From a checkpoint of a small transformer trained on Wikipedia: a variant of Adam for these matrices.
Each number is 128 + 32 x the weight over its row's rms, rounded and kept within 0 to 255. Layers, rows and columns count from 0. The size above them is the row's rms in percent of the matrix's.

# layer 8 MLP up, 128x64, rms 0.186, rows 57-63, columns 0-63
size [114  91  89  85 114  95  90]
[[ 88 129 147 144 173 134 104 125  65  65  86 162 142  79 135 156 143 165 102 122 173 103 153  59 119 134 143 122 123 176  96 117  96 135 153 154 169 104  74  97 114 111 135 122 196 161  75 163 135 104  64  70 119 133 107 176 130 119 142 171 136 139 119 123]
 [132 124 113  80 137  48 151 107 174 137 146  69 161 120 113 149  90 107 104 162 122 135 119 120 130 174  68 100 140 173 176 102  83 141 136 174  75 101 105 124 175 131 121 116 104 101  71  69  67 157 118 146 115 146  64 140  89 132 152 156 132 103 126 123]
 [131  85 107 200  72 102  95 107  95 152 155 170 156 132 167 113 102 133 121 166 105 164 175 150  80 151  89 136 146 109 128  71 118 188 114 121  38 149  94 164 121 143 181 153 124 117 154 162 130 114 151 110 100  79 131 123 179 144 122 110  92 152 138 154]
 [106 176 100  99 135 103 162 102  92 128 171  89 111 111 140 170  90 127 154 100  80 136  64 134 167 140  85 156 104 110  96 122 189 102 133 113  78 138 105 109 127 143 172 138  93 106 132  85  77 119  76 147 139 100  79 144 123 123 144 149 157  78  42 164]
 [104  98 152 141 120  93 130  92 136 178 145 195 139 120 106 116 152 117 142 145 106 157 117 213  74 126 126 175 141 104 149 125 124  88 165 132  89 127 174  94 163  60 187 148 100 137 165 153 210 145 118 165 135 106 146 153 132 177  70 118 134 117 117 131]
 [168 181 121 148 108 139 148  63 104 136 104 208 149 106 190 160 150 133 124 150  99 123 114 157 175 151 147 124 173 111 155 157 160 142 144  98 195 110 179 121 165 129 132 153  98 111 103 172 114 191 111 127 120 134 143 109 173  70 106 131 126 150 173  72]
 [ 73  72  88 119 208  79 158 132  93 173 173  48  97 125 126 137 155 151 159  67 141 129 162 128  97  94 118 164 105 131 131 135 143 160 157 120  91 113 103 115 112 148 108 117  82  78 150 140 149  86 155 101 155 126 147  66 120 100 156 105 106 147 102 101]]
# layer 8 MLP down (transposed), 128x64, rms 0.149, rows 57-63, columns 0-63
size [112  94  93  86 115  95  92]
[[177 182  98 135 197 119 172 147 172 179 136 119 135  97 148 145 126 114 199 142 135 157 103  89  78 146 155 127  76 160 134 147 112 171 128  84  80 133 166 140 200 113 130 120 172 160  98 150 144 142 149 114 126 117 134 137 140 178 159 175 149  93  77 143]
 [135 145 158 197  99 135 142 174  60 141 168 161 142 158 160 118  92 124 118  55 108 142 140 108  96  95  93 178 131 165  80 123  96  77 129 164 101 116 125 122  87 112 103 168  69 156 131 106 121  94 134 129 113 138 174 138 105 111 187 110  82 169  88 101]
 [134 156 141 110 139  86 108 136 114 136 128 101  16 105 128 101 153 106 146 159 154 157 114 114 130 125 130 114 135 118 108 100 170  65 119 176 190 159 116 150  78 151 113 107 122 121 231  84 175 138  95 110 114 150 128 136  76 133 173 146  88 116 134 135]
 [108  96  86 179 136 187 229  87 196  82 114 112 138 118 120  89 100 122  82 148 178 105 150 140 129  85 160 135 141 135 137 112 131 107 120 173 128 125 127 131 137 124 162 115 114 136  94 152 164 149 154  61 109 123  87 105 131 154  55  93 141  93 156 132]
 [ 89 128 144 163  66 121 136 122 186 136  91 179 128 145 150  88  74 148 147 125  99 157 142 107 104  94  98  82  94 195 126 130  99 131 127 138  91 144  80 132  72 111 141 138 113 170 154 141 126  76 141 151 166 161  87 144 118 142  77  44 109  97  89 140]
 [153 103 157 123 153 141  94 127 112 161 107 156  91 135 151 158 170 183 111 125 158 154 175 117  97 111  99  78 126 107 130 102  93 140 155 136  85 156  95 147  65 155 100 120 117 154  94 158 138  77 157 190 154 190  97 177 112 201 131 167 116 106 106 186]
 [195 155 104 140  81 199 127 115  72 106 112 149 102 122 125 202 152 155 155 176 173 174 127 157 170 161  84 141 129  81 117 177 169 134  74 133 139 152 130 170 101 177 153 110 123 127 134 171  98 112 151  98 148  95 143 134  71  99 148 147 127 149 117 135]]
# layer 8 MLP gate, 128x64, rms 0.196, rows 58-64, columns 0-63
size [ 95  94  92 122  97  95  98]
[[131 165 177 149 149  97 136 147 134 137 154 141  88 119 236 114  98 137 116  92 154 148  70 160 170 158 120  92 115  70 175 144 121 133 112 165  97 130  94 101 167 145 123 191 115 176 140 194 142 143 133 152 170 173 145 169 124 107 143 106 155 120 150 153]
 [181 129 127 171 134 153 131 161 117 187 142  89 155 127 117 171  90 145 120  87  77 146 138 181 143 181 145 124 172 133 137 117 130 149 130  56  61 118 153  54 177 165 158 122 105 117 147 131  97  44 127 120 129 138 105  91 172 134 135 128 147 137 131 169]
 [ 97  77 186 120 101  95 102 133 137  73 104 122 148 119 167  93 112 159  73 122 128 108 164  81  52 142 193 140 168 137 133 116 156 122 127 121 105 104 116  88 101 100 162 123 148 130 101 144 103 134  50 105 149 164 160  81 167  92 159 115 136 143 171  78]
 [ 86  80 108 170 101 120 147 112 177 154 137 188 124 112 120  58 100 146 149 132 122 121 114  91 108 144  71 215 157  75 160 163 109 162 158 143  84 151 134  98 149  82 130  81 116 154 157 177 191  81 145 157 127 118 137 134  99 134 124 119 168 135 138 141]
 [203 112 150 134 135 168  97 166 114 116  93 139 144  92  87 102 134  62 100 170 187 143 125  86 143 114 119 105 179 148 153 193  98 135 106 113 113  98 136 117 138 125 105 129 113 155  84 115 178 158 143  94 163  97 171 145 106 107 153  81 198 136 180  93]
 [113 108  94 150 167 109 143  97  32 168 129 111 118 180 104 120 130 216  90 124 161 138 132 100 115 117 111 164 129  85 177  85 123 187 107 124 118 122 120 119 130  94 142 157 135 158  95  82  94 105 119  62 160 111  86 127 129 101  61 153 153 129 115 114]
 [111  88 175 141 133 158  63 165 107 193 163 142 121  85 120 168 124 138 122 141  91 146 108 157 134 156 128 156  93 178 197  98 132 150 140 154 125 123 148  56 130 161 167 149 163 126 154 135 152 168  88 128  88 172 147 128 131 130 207  76  95 143 142 155]]